config = dict(
    num_hidden_layers=14,
    hidden_size=512,
    num_key_value_heads=4,
    head_dim=128,
    parallel_block=True,
    init='normal',
    lr_mult_o=1.5,
    max_grad_norm=2.0,
    schedule='wsd',
    decay_shape='sqrt',
    train_tokens=829600000,
)
Each number is 500 + 25 x the weight over the matrix's rms, rounded and kept within 0 to 999. Layers, rows and columns count from 0. Numbers have three digits each.

# layer 7 MLP down (transposed), 2048x512, rms 0.0494, rows 421-527, columns 192-255
499534515510539539562506482495482531509468499526476452510491466523526484526546496499518506514510505479468475528472509525505468506488500479506474530494492462519518503466535487501456492474490546
549455505552484453501531479466521466486498554456553527469497478455427482469490515458447505551566472524526483437530425547535506470474537446457475484438455522536509464488498463465471516507559502
474525544493538553515547509518503511494487469499538512491513521461520467506525442520472494505500521521493525483478498502519449500493461485504501499539491483477539517533498488474494495503458446
526484459520507448525472462486513520504495507474497521538500542469460471450499492502529487482526463539501478499478478529526540507520519487477440486488492515491443487525505464481496514501497538
462502416555452479479511477498483442459466507495524500516470497518488474489496511522490522470550560524466501528461528503460516513518491485490505503453525495492472480484494481532511497514497516
446507522487524486493537457480501491465559471488464484542476502490528465494531561498467449501497535474513502524493463531484469438516521496512492481503500492508482506514501514492464530485499519
505501491521474483495480513506521528463501489502532504534473505494533503542529466464522516490453469456489467443479519483493479530485449530482520485534466495513507521513449543510491556461543482
520505476508562453482453530503446507490537518437528471534524498457530485476502502505506494500525533503495513529487497504494525482495482518508466509521481526464458525490514494464488497504484473
472520508488505451507509486495487528512487536581523488498503469515512492484467536463502486508481495500514526508518497506530503472487457543496504498469508537456484491525521536530528545491482473
453491445492464496528517505515497528538510512490490457510501480500489496526502507544479501466522468504547534498502472457500527470525514497514515471520506546505476495494468527491507534489513460
505487528479449485494515520498466534541532508528463516478503502504468475525475503500488470501460536474509473491514485466476509483520521482466526498484514458491558487517514502533485516526482501
448482461480528485498508514491487505520547525538507500482509531518503476478484506501506549505502491477559539491504516506541500526521467486530539507494485486512512521499505506460480460504539496
520426526471491546477487503491500475507488508516516488501477464507472489447513494494482545468544515487523521529498544498495556497494463529539542483491519477500492524521522535475500487513481507
527508476517493497519513536547454542501540508449481500493527530520532500539517484535481522485493474539522474480479461470503477436491476515478522529502490513495448525494525502562540501477458470
510505513507484474472498537509507504502528471522515499492500495525509477531454495510502518449485491545482478454474567483510495470508505476521544523498502516491473526503497567532494519489552496
458535484518532513544495458535510504494501527507464552461530474536493496534490511488566460491472560501513508522484544512500494483485513507479548500483483526489510491510502545543528516507467524
483446530499516499509467459513484521525500491547564473523496514463500501506519474481508474478487502485501478506449475513498531500514499461493549467537510485507460485528531483479441501504465462
532487488481552445488511520518497478483524500529509494492539503535471521493528478469406472534481488505496523509514512486515484513488490470514503500557478507508483495469511503461532514487502503
501520498501529480527532477501512529546490501520479472549516480528496496501496472520528516510474478550498508487469488443510505529500489507533502503499504489481500497497489492532489511480504527
519497509519483530522497502501499521499493469537548479534499524494507477512513499491514498486492487489482516525481523533504494537551523471513565453502483540539449483472459485520495502490496519
502498512467478543509550475511487497486450516488489551482475497516485498511526528504538495550488508444498480561479551536520514504518514477527501538510498469507524518509510509513508503530480510
452500500475504495522520546486559479462498482506466539510501556499486512476534486520514445496490545516506538531471525483507492515448546509492473552483517483486492464522504498498500493522509503
467489526477485464492460506505511522538480468455482506468531445486510489485525477494500509491530536551499497502471505478506496468515501478513503517500475515471469521487488520530511489529525500
501504512461447540493480495508521480536483433504552465504472476505482503484506491497525494531469492525500510494523501519504519488531514536481524480492506411499487526517538470525499520495443532
479514510554496478482532500507500524451494462517503453526523484508481457490521541496464520508468493482433489504495487496473473497512482454504489505517519491524507529476502458509493509485516526
494510507500528483506475508475459526529478489528508491495529461496502479505505535567546512485508547468496494438492493473516501542476484506546500513517502471494489479560492503481531481502489527
498512494462475553510525488492527503447488454466536516492506483490504463539480530542520502482493483493482467508487496502497506532488505487490530458518489465489512520492520510456529464506517509
506482492491445484490507489540501533504470527487499485523480487493482504476577472490536510423478487496500506528514507480476460450438474516524504484515512490482528526508512476467517522495475481
538489474536525468506487501511499501520528490517496482460524489498492501501538514490461492498536517515506499472522471477455542469522499456525491500513496513485463517492526540485500503493505473
514497515497535500483477537525507531514503510517584494509499495465478459516530478495515532458507507489495524497478492540503508473500481467490533495547516516450476516524490552456501489486514511
536509452499453505506506498495501516503508519458532471503510529480521454503524531542506516526508527512480439486489455500507543517495495489507478503516528512520440507428502487506480516437456555
507498516488481526507494494488487439537532506499550517491521517483500526541479505517521485512466491503489492524528486532509504520450487469505483518478462506490481511487496528512489484529548491
507511506486515489487491498541502548479479511534486451484528511534505512532518491543503514449499574485492466476485508540535514467508478468497497514526518506505452506489520490503517503504498521
495461541466494479514516498511488494542537478494510471439510488506480516521494530499480541518559557503492507527470534515523561513504497509492528431482512507542499556490514478505504558546446494
540503507540535466501514456439512503498540492512510519517531504515511530515475448493536491508504498495455476524494459492493502509474561505524482511520512515491522470523510504493520503492527491
506511514514500543490474500456525425488442484496534547497528517553526543534490499485564524533463493505506479494487493533442484501504542513525469529483520521521507458509521491483489529519508525
446552490498495521490536500538507534459439445513527489535502465484475497551562486482480468474465483521496538506459542473507501490509442449535511493511512484533512466537498478472495474465480509
473537517493499537513489511500457504495487461490511493509509443484520511497499517492463513504534520482479513484471493519488490497498483480511519520510510497473520490529531501513493532511503525
491486496507514460467520469488505467493509492510495467486495483517466473482489467457499497485532487482508444523546480494506500507501472501532494508503519481505501503507508518482482545517491530
486495526476528454504507522525482486520553500513575511495423501497516487477507462487503515504529463436548487512517518528482471512493499541452477468518495498517501496484487524499532504481512527
495516499550486499503477489445496498493516521470518473458471495491530529517507483519516505458492528492505515490477506509483534470523498497492477475492530505532524531494503497498492487510484525
470491518561496517550440532532508477502493501515563498507499488510544467505504546543500512529482516497463543490520478485450476511473491441540521566509483532518538516512488482469520506524540492
513537516539471536531484482519500506457435478501509517558523505492513533526465503519489519541513490489497485517480503498479501461466445477512478509515510549485505475491493518491493490494529470
455526486486508505499470520531511502502468476496498521500494510522497489494508517509510486523468551501505499480502471497465471529502479536524537503529499533501476490487533488495477504513488496
516507548477484535508497484507439512490529501494563489474523529457509497480539456507547526473458518513478502517469514508509529521502512516497524505527504502535541537501468498476479426555496491
497530488512500535500498498523487538536515549502498522487485476479513481485512524499484510482545508477510466486495540496532483504495514483523562538486508549503474493471462481499547494505476464
506519492504503488494487531526487492493495469473507480482518524496500519522545527464464467445479506481497492500519489480506493509551492459501503507490519516505497487502489532474489480485516483
479475469472522520453459509478493494483494475511468513483512514545523504522515489517521488509521514547494525503506492506501502434501494518471487486514506511459534505526499517538445439485549527
478489510487516506434480529498520461474492529541511513525464476514527472475528552490546505488502511507464482500499485477541507500479526517485530477520491490509493545493535543509479481513471518
487494512515544496485560514463517554501509504471543465456492517521481509516481486522505473434509500506455476499466480530496530516491498497499530490538491515510492501480505496525496511494447489
456509521467481530498509490533488476529562451515488520507526479475484451508520458471451490515516522495469478512487514545505541519527454517554573477526517509507572451516492503483541477545514455
490519458470526458503475485505504485481476530476508501500459483534510480514503472483518509494473507480489497530515439496519562446465440522501473530447489501503442486520489527499513521502511492
543515479498458497497520464476490500526492480503483509489516518512550525471501482496489532506491497519498489467514461526445504489496494534487441529570505534517503537512519490517519507486507505
511498516492533489520451475490503520498492521493516509513539547461500526479509470497507490522508509497540486503489492513509497497535523476536528502514505492500511530479465520470511545502494458
495506528528506452552501497495504489467482491538495486465491507512497459489537511465515487477507477509480491505513474519524476499536473478489494534463484524510504489530467540447526575504500551
516430449455507485502490497531453526497531501521494497479543492483485542528509484510506535512512497519482482525456504481511504507481490500492523485537476507497489513476499472517482571499477458
466496492502496541514530497481497508504479498472530528499503497483464498464510518503474527495494512518522518481465529509493492494450527484474533464540487511505515476557479523475491466515503521
507521473513531474534529528513522470507497509521509518511493500505498480504471484503510467487503557521522529467483468512501479515503498493493468518503529501508496520499511528495490458506497525
460492524476553477524472467480422549447554502552494480532524481525477494523482546508477509485532534494461496550529480527448520503537533462488464455502493538525450529518508521535499497524468482
523521531490509513490496485547486533535522526521467492484499516524518477504446484470513499513472527464502549527496521478557443521486493472495496489502498456499444486467502515512492503452494536
445498546524484496502497525529525511541488528473499503502530520482480485524526466527520558495470499525542517498507507534454502569543477484520528563453507496517500491499484459503464496489491490
518483439505461500510532511459523474518487494534520487537516534540501598561517495484474529509498506517520515517490516529489554474528582507449482465486504481496520469527499525530509485571542503
517522495495478505500487515504482504519480502522494456526487481473449515465547485470506503500470510485532519483528460469545459447517508476486504509473483471504498494479506483460497535515451454
487488510507481489477523510497470522484516474521526464533501514475484467513468470483464508478488498502478465496523476509506492485486472507512525480498510489486491508534485486527539514519489469
514486456488528458488485474517481502516502474488504491493533475483493525449519517508495496532524519482476505524481514493465534482522473470516468486503496529518494500538500506469489488511515531
508508478451542475508490522482490577502534508487453488468523446506517512482478525516508513494532476494500496498517447521517535493474493485476467459506512552526472561492508457482525536475508475
507514557529469500536518514531530474525542508491526513509491477510441467519463478505479498520485469440541568468503519525538476520513532500486495497493474480512504529535496439481526503523493505
492468515542500511492522490476502491495492509526465497499534467457488529519517506513460466496483515526490501487480503512504481509496490503497509508452512459494510487479517492508485505494476492
506498496506465515488492508517492504530496488487502510450536443465491497501503485506514489466498484459510505499520512510546467502492473501537493504487493477460499542506546473500473488465534473
538499489496492512492507521509450491506494531490510522535495517515484510492500488476539499508496580460526540489518468484494532501464518498504525525517490530477513531516504497480485497571553515
498543501491502459482501523481481471541494444537533472468488453488522510517421473482521449501481528523494505508480515474481488552547529504505472490514532540520509503523505498458496487504472491
529496468526474509493462515488517448453443473473588520511514541525477461471582506516529490463510474508445532466465525539512528504522521511486476515548458534491472478502475476509508503518465472
458502504523429501468503470501474487495522531505534499524492490502552523509512517460467511520491464477445524458446487489514498537530534490519531516522490536469498495446505465460496492496505457
483495488518557526482511504533524510504517474511528500486465485519460480500507499491475519524465504514480512510482461494527460495505500494502526455541466505567538510456504486491489492543469510
473525514466465484503458512502504482483455522484503511541491495461506502537532532485506507487481517520496498499529493541523493504492529518462524507478499471490509474516505508524518499567520506
482483514494510514522524487528509484501524488505488504470529491457529485494505497497497499500530499535474483497494488543537475475493490501483454453489508508509486512521510502456506507502501503
474495488513500511483507497460543475478504483527508500506520487483460497505519553494476494495491476495532478483473515510500538483465475493551523463438538499496530532489497488520497497498493500
509525514479473504550498503515461503484510505496485525491483493501486462505437537524473472464481514433526526522514500496492466476495506533467463551502472509474500521481539523473522516473486576
514503486458463506492452483469488507497481481475508503511460511479496479554491496544545540500498518525482493483493443557482489518438457464484495487541506521507495515520493506443531486492467481
484500521460494518477507517490504467495539508507458512507513449501474501491519478503477510561506482450487467511463485471500478443485545475493491448511530515514499517501520513486490513542515528
470499512478449507485498498521504488531485471500462478508458498512518443550467504495496517522501495487510521473458494540497516549497491482508553516518519490475496483477470467491499509534529478
549491513529509478523522519483468512532535495497499453480505491512513482531554508509499500479500486429472467477490527478425503519486530515506496510488542497531499564479515535536535475440486515
496557479518508486453514498490481501516496558468500537487504492507505502519475495490543516529487479547520518479489541483448525497501508508484472512491496507508503548503468502495512483493480513
509482465520558509459516536438524537481509480500492501523504528528515490492498498490490511511495496476519486540500469480509473505519493470474472480507481514495496509533520492528500440501582487
514536502498508502509474499526516472507515550482491440502502487485525492508484510486508520453453504514509530500481514476477468541499512478472518543534538460498477504486510517463506522522479518
505524481515490480509474500467486496492545572466541417475508459474509534496484491500513509504496528502503543439488474483498490483524516545514451525494572496479489525485490542476507509500484475
526522536464488535537503515465531500466523535578501479521520493467539555513492503531503450458508462519477479510465521518497473536520494500486475500461469474503537515528526534486501509482518561
506538495542482522462473514539503481504521467519455486481504529514527502502491500490531446441506531517504475502503477481505477486442523553501489496526472465492467522479508478522513489472550461
507516489538505521520523551483539487508474497506473499486465532528529499524471511488449512458502510473484493441500513506486500485495502470534526495536525530474524499458526535502495519542494511
454470507491506507514523502512488527507493493508523486443485483504474468534481497535447551480503556537517474503488532483494518508530480465518497453489555528501497518520521484451485520504493504
517552484512488493482515521523487505531492497495470474495483550490457487500515520517484535458540488522530486493544513548507487444501508502417557520486496469497508462497467482523527509490527494
540487430484485468499513500486488533511502482483485508501519488518519519472529520487512514495507436492521475500493515501521609496476451496528463569477550487497521480491506456505547481526501497
518501456521486510495540477453463533500486474554511510485537493469533537487532496497486416485493521503524504499527512512469511492482512460510482527526530539514504476528524483505485526508539438
478505505521464507504488552527489465505530487469528494508502482522457488505502511461502487467486502525554508515510508499507521534532448511494515513464482495525485434492526537516509494482502510
531463517496468489476468495511494481500478519516481473506491478482445511498494560524503502458487503480511499493526485546487520464484483473504508488494493461509520514496510483496492497501537504
504528514534532498506518512522464540489506491454520471574498543530471477557520511521479498473506489492481512541476461501481560554479480521482474517476528496477486516502490481443481455503519511
523492511466542516465465499516493499473477501505493494483525497482479534512542459494461489523477499537475465517504505461498473476501527464524442447480466442490491512481447507480453500485508509
517476555513491484475482502491508512489506530455490509543515540526567452485483493490447505468493505481533479493515493508517461505484503500481570563433501475522520465463476529509497462539491514
479470503528515455536522510524525499474533522506492446498504517466468554494458528492464507469492540532507458507496495528474518525462557484493542476523508516543531541510492528506497502500540479
506469463524514484471517456506495509503513534484490508522492514469548533529471514448476480520524501503490512522485490490532506528467533489514541522500502573503505515464527477498500516485523495
473513505489460474493503500545506500468517475546457499536508544521485486507494486484467496524485494498501477489513515497474462524495495480512502519455513481520514513461470512490489498490503523
502537480491521469509503512492446519490496498533525517506483467528511525508492465460492490467465502492464531490459496508506504486485533466499499473534474486480511519513462485496433509486450494
487495484504508524504492479511525488506507501508483523483523464538494473507486490528448477466510537509504487491476501505504450497508446486555527492500510496492480500513523513543494506498536477
485493472514496509488443488495506506517496503512478485440507517500482497514513495493497521527493506489521503497488524474489484447485513438585463490499467477558503479494500534518480513498493552
450476522511499488543492545467509501525533501509517510489459446518527509493466517504493509522504457509510479478505506503502467489512480504497516511476505482536493513483493469511515532453485521
511480452497497481499506515509534504499529493511550493482482457486498493468520515519503549477514510498501491504551507481498504456460502474512503485528502526453499532459503491499499475494521517
502503522529515513467539495507493451520488551526506504503504515506505498513514480489505486489489521518453513528444491548516456508518490506443476501492460503501523482486512534433463502519471472
# layer 7 MLP up, 2048x512, rms 0.0992, rows 422-528, columns 192-255
490496487457500494474478467490488565502571477468496541535479514464529456473456527484492505489526498449492511581530479532498539503467562471485525469491508473512523468523540519504514505520532497
521539483428508472446497492462524471507482492526482504479496548483521550535495488505518509520507490492467522497506517511478516493470469537536497496479517517518538528534480519502538490517498497
514496529503482512513515554497526463461486507489466491480477480455510495559528503470494529542530496495509503495497567479458532511525476494504520486463514524510499500517502536472470491527539525
472520470504501576510495498508488527541524511541516513519519515470498475511501496509522514541497525478501547496405488479518525508473471505506528530522473471497482460478538537511517497488541502
509527475502525477551498544488474478512530490515493499501515506485484511522504480473508487520531465510508483489477473512534508516515477508488479534501446564483502495478518511485497522469505477
526490496514515522507484510494505502520503521470501507471536494456493461499513464514507487484530476498494490543485484493484509504481526513507452498469524506472504495549505539515550463507453500
484460480475484487508512511486505475508533515554506505536505530520493491486513493510513444501539525481488525490478532487525470495464524510501517494454510488466503494517492513552524516533503502
453454508553504498480494518448470489517485502502484509515511546519507479521491449476482524492471488513494488494511451515486474484512511555530465481479473528485496470438468481496551518463513504
507548465510523527482478549497514511485495503473543494544551528498531503493479466509503503531488517467503497491499501501555488456483470541535521534501468442480487494536488480489484489462509501
468516495528510501514496502441478429496496507505518468501491496510529467495506507496515549452528495508493532504513477484456483488515511473509486471527525514542475462489514510487498480523474476
525493515502507473519472436446542518506451508512509537546523476484493520484475460532469491508495479464509451520494511496462495525517518482517472512489475473503509540512505529477490493492456492
473527505477512517497508516513479473538480476495516507508491524459505496466499493513509509514532469475529521457499522498528522495474428537524481538505489479527461509513512474510510509533505506
501480496504513513493502481528542483485536519527473531500526481494495499466511578494509454506483512438496549508507532506507502466512473542534472483514483458492525461517510496503525460500516519
527477487468462480503505497455524532520485539533547506500459509470456515499525506488489497494543466503518496467531471566525520534510539542526501483468483468496464512506468517495492500488482528
488507477465532456480475519519498503534518487541475491465491520484474498479444522492498485492509476508507476495490469519574517472533470494438492460514531460542475498526485469488543509465475485
489480488484514469511479514442484506510517494525478521536472496501468442494511469524528513503484488521511454448491525533510505472486505457473489547498463478518482493510494509481484490505486473
522499480514490485500491493499510517489527467495502459478477468517474504523552478464546507493489490514487478469442518498483518501488503511468487518513518531459527517491505470503510501502537521
496510508501519473486498465461492504465442523507490482539511447528495482465465452523502502520497468534491510492494515532531463500465461466501464493515483489493549473461496517473501424554513478
493488520489503453487460483470493483507520475510503489486506471492495560487487474489543488489463491523497503497472482480473533495502477562496473499494488518511530484534511467486504507537469512
503547533486487498502487517518454513523502463509468509474515486500462535501439507505456517520532529479510509509498487492484507482521528512539510540492487506500480475486448447527504486498490538
479489488504535461493529511499452496493507476477531468482499499463527513497507462496509523536489526529487502516476459468484538474465518450519473479492474481512466466507513488518514466541483511
463478483492469579462535516493488468453466503556469544486521524518492503473495476528519486487510500519471464480533488512491501492484457499462479460479493462518519491459522505499538480515475523
464521507448506530516518498492474497497483456513545520527527486493503497539480525478476463541528474507493497454543493497493507496464490521496516511471492481488510485512509483498449491503497528
516496525472462490534511505449487508508477473534533523482490501489505503497516482517505489462499519463498513481489471488487473543524515501485487505453475511472546554504564526504492528530525459
486509474481568513457495461543542443437467486500500489528514514476537510523476519485497537541471465522514487513529497499539486522493470503532475478504521527529545486482541497531532480485452507
509463507471477447486468523504592459505495472493515482490484493521502511475498512530498495536466486510475476472448506466549499450575514466494467485483500462495501514483476482443521453507500481
514533427561487530514512526470534497483472506488535516504550511523539521519496478536522484498459439508533500490504518505546469563506481463472500493514495523506495471482514538511509494466484474
484507536474452534462471527513553448503506461472545523503513510519479511547538480529510478453472465533502528441498523524508490472496509494482461561502523535464510522458492487487498478532506529
429457524475504496498487525520510494493471486455517520448515479512498511483483490520518495526466466474515534484519506499504527488485496532480521487474515523478453557519550515515495501520501497
518485499484504522517493543484569503488522500512513504519489441517538491478516462526483505541528508515506449480553489489505511520532459494489492540488559457528461532475511501458514474474539520
498494485483515496499492498529492496515483495474530505506495489456502496532507479487492478453530510481549534524531489534485508492465509481464462532509480522490530560476447496542497496512482505
489500502539458508518471523502501493479505501531502520513503487517498500448524507498506495479466478487523543478486477497531449465524516497465491525481500497492518513454513518467496525508494497
477485524521525518461549494528501442513545509510473524475526515511505473497516503472473469467518454521506510502530479521523504511474532496493484499507513496512494474545461512530480515488506526
523518465519512489517504527445476517450518525516492461500511486506494529575460537519486492479459513468493457482503499492473516450522495473507492477516488496461533514513501523465509499496514529
518513465501482488518453470507540484467509501489540544481499538483519540510516525478505518504516477485479425462456512504523492515531510503496532527450463504509550536513537494512524493513497544
515502495552522520503506451521527511513503512523522477451487529503547502493506503500474541499491477449504524512496490514480476516498512498487531493502489501507543535448488450473551508484520457
469458537491519471493460525485441471525508508440508486522506517521476523533501500487509541499443463508483503529503505443507476526465429490505526478505500506518498486477486530523514489488496534
530457453497499539539467474500484519499487487491478485481489550493518497512524483517513541502518530501494513495500503497480522452474532466471494517530471506496531475474501485470497490507537500
514482491495480536491473468469507488502525529483507528522535457465468498481507553533476486457502472523539463542499512487552466515483505543527477491495536491481514554479511496499492518536474454
475541501514516477543521500411506455504496500499520498495519529488514487489529491538523464491474445532511502510500521505528476478527518464462514506489521529497514489503507501477466513543520470
524539489519488532506402540448485514494507454502500551523490479504476529475486472502489504461493511453548486524463507536467493518507508517498510478554502469555540505502525456497520518531501526
473476532509546488463524496495489460462504487458552468523476513481477462457490461500523490505499535485490471507495446493481512465498524493476507509521540516491559469501512514509545513473496498
481478487507542491483547487492472508508485460494490527536440501473469525509510555477487518536488461469503516508485479535494512514490493521479485467531481501528459499491496501454504521506464519
507463515469489472506494489458500515513498462506528512507518452529511531473524510528531513506519484558517467515529500520515498516520505483488459494505509519490502480501498474527501498502494471
480467531511469474474488503478469488475483481490465463498475443478485500455511528468509477466497495512487495482530486544474525509492515510519443511552507501523564503554496451485507514534495493
499486460479482494493508516495478450489480541474514474500465565494489553490507533511507498497491516519474506494504548487469481472507502519465518523521461511496494501518470446524513503484480505
455542529502497454497530521466524507436506480487482520482472546512445535467509564519536462503504534505465494527518524493479464507459575502486552525526499467482531494463480504491503503523507497
481544528494478484517531511483535508478484481521514499553524496511479505517475513471508517512508485485506494474531510497464481535449478537528539529504531524516515528512503488520483552483480515
497537476495478519480489499467526460504473483540461507504472523480504525492452507469507513561508481448508494542486495543495488478440528503485499511463489507505501486482479543517470510506511481
488493463495508510486512516470513527495501526514506506502471523509506489525494456479538529483498488494486492530471531509503536485493522453503465486433475434496491514469479518522472492482500476
515454482502487525492461521484529502470506479502481525475469512510514453496569505517534478480483507514483473482487512487503497499515493465474519478494521467465487506444514485480484511538501550
496446458530504532504475553488483522536496446513510498498508447496449489507519504508511497502487467479536490468492505492525473492515514469526437518492529491527531520535483505505541535504468515
529492501543548525534480495530493512482487502502488475516512510547522511484451490532514523512513453508486475482511498509483478513536545508493526464501496509495530454500498520497473540488507563
523490497516484496477468495460526466524467504465523453523482474543473510503522518449529490518492496497482499502522475490519540495476522516489487534537515523459505484497507467464499518455506510
486526564512488507456499514537468505476508493512522503505545492507503427514508493503516486533514549519568519469488526534473470520513496499496513506498500525443494481472523491476470518493502493
513481500481530484518498501519522504493541509512489478485503499502461462495475494529499504502501489479519471504502473529539501529504482490519505476527541511502528492516446499503488528533483483
509510503543499538483486529521480504529446489472480522509514500541521518552465517492474515477519446481492481533493518459472487497528491536535533528502518519482499509497553489483500501487505503
483468478527518462490471495516481525468538504503522527475532495512541472501492550496445508479487460540512430536514505511523495528513534471497466481515460533530485506518507499480501493478464499
522514495522529533511495498503489491489503487505524514531470464497526498514515485504538476470482511523489514498451492506527505492534509461452493557495495471481517523504498461531526509546509539
498501454523559472493490496437512519444479481512481508519499500495491472498520491484488496535489510481476525465546477547517470504493493506519472500503521533524497481501475503538532480467483505
494487516487491532485492453524481463504477494499493535510537484534523514518504530516502506504494554503490500518530486499508540470525466514557453480534506541530445494496517523504481497487497521
537515549481497509492515497490488515507507501529432503474502520511528503498511465532477536518502493520493552510451501511474504503457506488492479485465512480518500470475513498504495471520496540
504499478477524491547490474486480474504458525534470530492501501534495519485547529532482480500488490515505509499505500473523498495506525470522521507522515526473519526509530508506511493484461489
476501515495506528527488500489493484515468502479482467493519502508483531496561442491494491505563553478503490518484538512506488523487460479464462520523553523456525547513501476506479568476509482
492504480517484487503497501480518475499501490486500484510535495500468527473495503503533513498490508518496475483525524481487526487502480470479452503522488481493506518544488485570526486496504466
505508496530490514489496517489472520516500520514538467461497440473523498528471504528479434507461503504519455491499501461477483515503532490513501534526487476490459482490493552474493501540527506
518511471483495515518501508496526487483507472455522517487485523532505481513547467508480483516510493447529479482499511485513515553496461511493445499480517478498525508515514493453529464523507527
523508529504523473509493501438504500540489553467478536500538511538510457482506482481508457493486507471516503504518494512473538522535491482515535491511499506452463541487490460511466482509487491
514496502502482506520518495495486486509509525441540458466483465493520472513484447486517536518446521496485472473483516480468503478492491550496499467505509477485477492463489505513507491510473446
502502454538499487481490542504490472510483513458511492505511530492517490487528503506514560482480492534517525528515511508491543493483508504531504507506437474538504507547496485484515503530472489
480514494532509493481542485518501494517480497492455545482480454484499494500461499455468535503502482513494468534546506457484508500473478481536514501483478489509542515472506527524467466494531517
500521487504552509491549533521542504545534467502499507572530547431509495456506444526528513433505480533481512481528560504464476492478492457507490510486446486526490478520473533520505504517475526
520496548471513462487481493486492507474524531501502480480529464479527485539537516477487503526520518487561515490518517517485520541510464505520468524528529498496498491490483537494506493426459501
488498529548505534581489558522490499470533499475463524519507508470480491471520522539481504526508517489555530488549518440499494464528521465477481494452506544507512495514499463480508476511471506
520495509459476475517515543481518491462497521503481464509508490492489550532573492508551509502510467453518523467509471492492494517492531477459541520517523514536510505526478537534546503500493535
517510520527509526530487485521500512535536495500503491507473452517552488480491503495486498521509504497515511498495495484519487487492505527501491499536515493518482494500507495515499509485483519
543487520507507516505509496508505482500493522541530470489527522453509470481502518544499521510501497491515460467506483467435519478453491466496493518496534475531510472530521497483482494445540499
494497543503534452496447500480503508511502490509504558492534489524508485489534504473509518505467515497488436552470473434444482519513501510499514478420479517523528542530533551511500456473514519
517518488483499482520498493475517525543529517482495513496456456486467508490485500474499521485519525465494484492486512520527503512520504525464481495510532522492494457519474518538484492481504534
508510502532530486504510506496481499482486511484537522509517496542464546480489495525541524536513516502495475501530477484524516498503504478520467500506541492460482512481471450495506503505536537
551505460511453503538512522498530511525532492484499473511528530525518526510482488495510502517502513483488492471508502464513524471511514519470502499486484507491538498541513530536490508486478521
489504486494476483501450448486459543452530468534452492482544531487510493472531519487492531472472477479521488506482490519528482520505506497503511513486494499475490480496540528515477520483508452
481498485466474501515489488473512493494490467523507496549497488496516482496556532510458466518551514492555491506506521489476507525456475486537475524493492509498499479441504500536483492486496499
473465510529461500495462527521518492511496454512452482506543489497488497533468506448485508527510504450493517530500512522521531509443512486487525546507497503512505466479519537487520501516516526
469502455518513510517482520513527506511479467499495520495496491517530554520503524479444508526529465521536478536505474524474496487492482451469535501483471507514529487515496480512508507514504520
567462481487483473505493508523515506519547476510519465503523504519509458519529478487475541478496481535518517488536519519475529517512493484514500558531527499515464547558492506553538516525497523
514526491478477492437481529475487523485491533465516512515457517505510513474482448501522498495531446462499519508452466510531463506501481506455565490475520516486485474488544534498476522475513528
502546483494476486461489518500538505484491483482503520481492502509549506531500530538502504494445481495497526513508535436466519488512436517474478492497515501490508449479517521475505518462466526
488529480508531528514488520497494486536515504444485506503425465539498541493473522480476495527487515467452502511491511507477478545474463487508506506484520484456501484491499493503485502488528501
459456513582540509496507482475467505495498507481519482487476471503513505527497467497526484501482511515462527495513488432523527538451487483506480511501517500511494478493474532486496471505497480
516521493509533509547512544512514466479515517499525484472501463478507499447477504513495542537522508532483498509466509495502446485477482473484528490516511490502505466499493569515451494443509521
470480552503505462510497515535472484517492510483466450508491453486491534510489503503505490494457477547526522511516557538530479497508501514464478465534457513540507539482491518488500505500548541
494501548488497443533513495467452526490505493550505538504520507508475527478523478543504482508465462489499482518520537526502484468469459439466484519485492494503501514479517494505509500550483458
478496495499513503461486470523517474511437497521521537512477480461479529499552500498485502518507468450502478470507453463534523469505503476503444513469516486475558507526498491499544483498509501
484558499522540487470440527477532492505482515497504505483504502471520495511459508535519477437483469547542490470498536494529512538491479457437453483542490512502517490534485516530478445556481500
488468543528484495516533503504524501532509532540471482495463514504519473505468544542542490484523482537465480509463494517529439508503507511504547505501519522482547504517520445537512496535532452
514525476552472522486502533513508514503487484504509483481423489513472496485512494518501500490513489558494496511479507527542540493492489504489477498505466465453529457504517505499489532445528563
541492476495488511477539485510466507488475522498491538490511474499462549498503506504495488494516440490549473527493482529556531482488509517491551525515511483515472463533476496558497520508504503
474493492511502532469503471489432529462512524439496496499501516496507503501487454552521460527501483491464514486483450482499496508492479509473463538512517504516490502490513495484494485486508500
531486470538478551485525502490547484504482499535511515488504527476549507545530481508519494525512500487506455501476517503435510493491521473456494491452530481484476501499480454491455469480558459
502519487492509529451473478501515481518520528474509495542527465484486492499487510493489531516487506470489469482526516459513496475471430541480507509482534483546557485512471483505483479468485494
504467529489493491530489486531519508489470500502548499485490515500477514513503490504490410525529497549499526522515472522504496479494486497519463466476527497512503529489514557472502526511509452
453461497491519525486530509491485505483484486524505516516510458448513488470493491541523486466484526546511501480502519482491514493527488546478491483528485458509502485497500519527536513494487475
500508491510515492546514494463522510483528477488491507493511493449472488501527515485488471512488481461487495516504489471506507494498509573507543542561515520484498457489476462462473489491492503
477471506531518489496507493505492502509480522497504485471519511533506488466537551484529461506522510492533483520469565479458516446468541516513502534516528480492505525482498502506499480489492473
478489494501504495498508494515529450507545507485503456481487512533485487494513474507492522515497528464525499465513518500479507522481491507488513533582505524482512526499478512480537474449511521
490498497464475480528470494495499512492486546456532517522484519508479516520504501478487516471501516491533471491514499477540476482555451508472475508528512504485502527520491487468524510510490508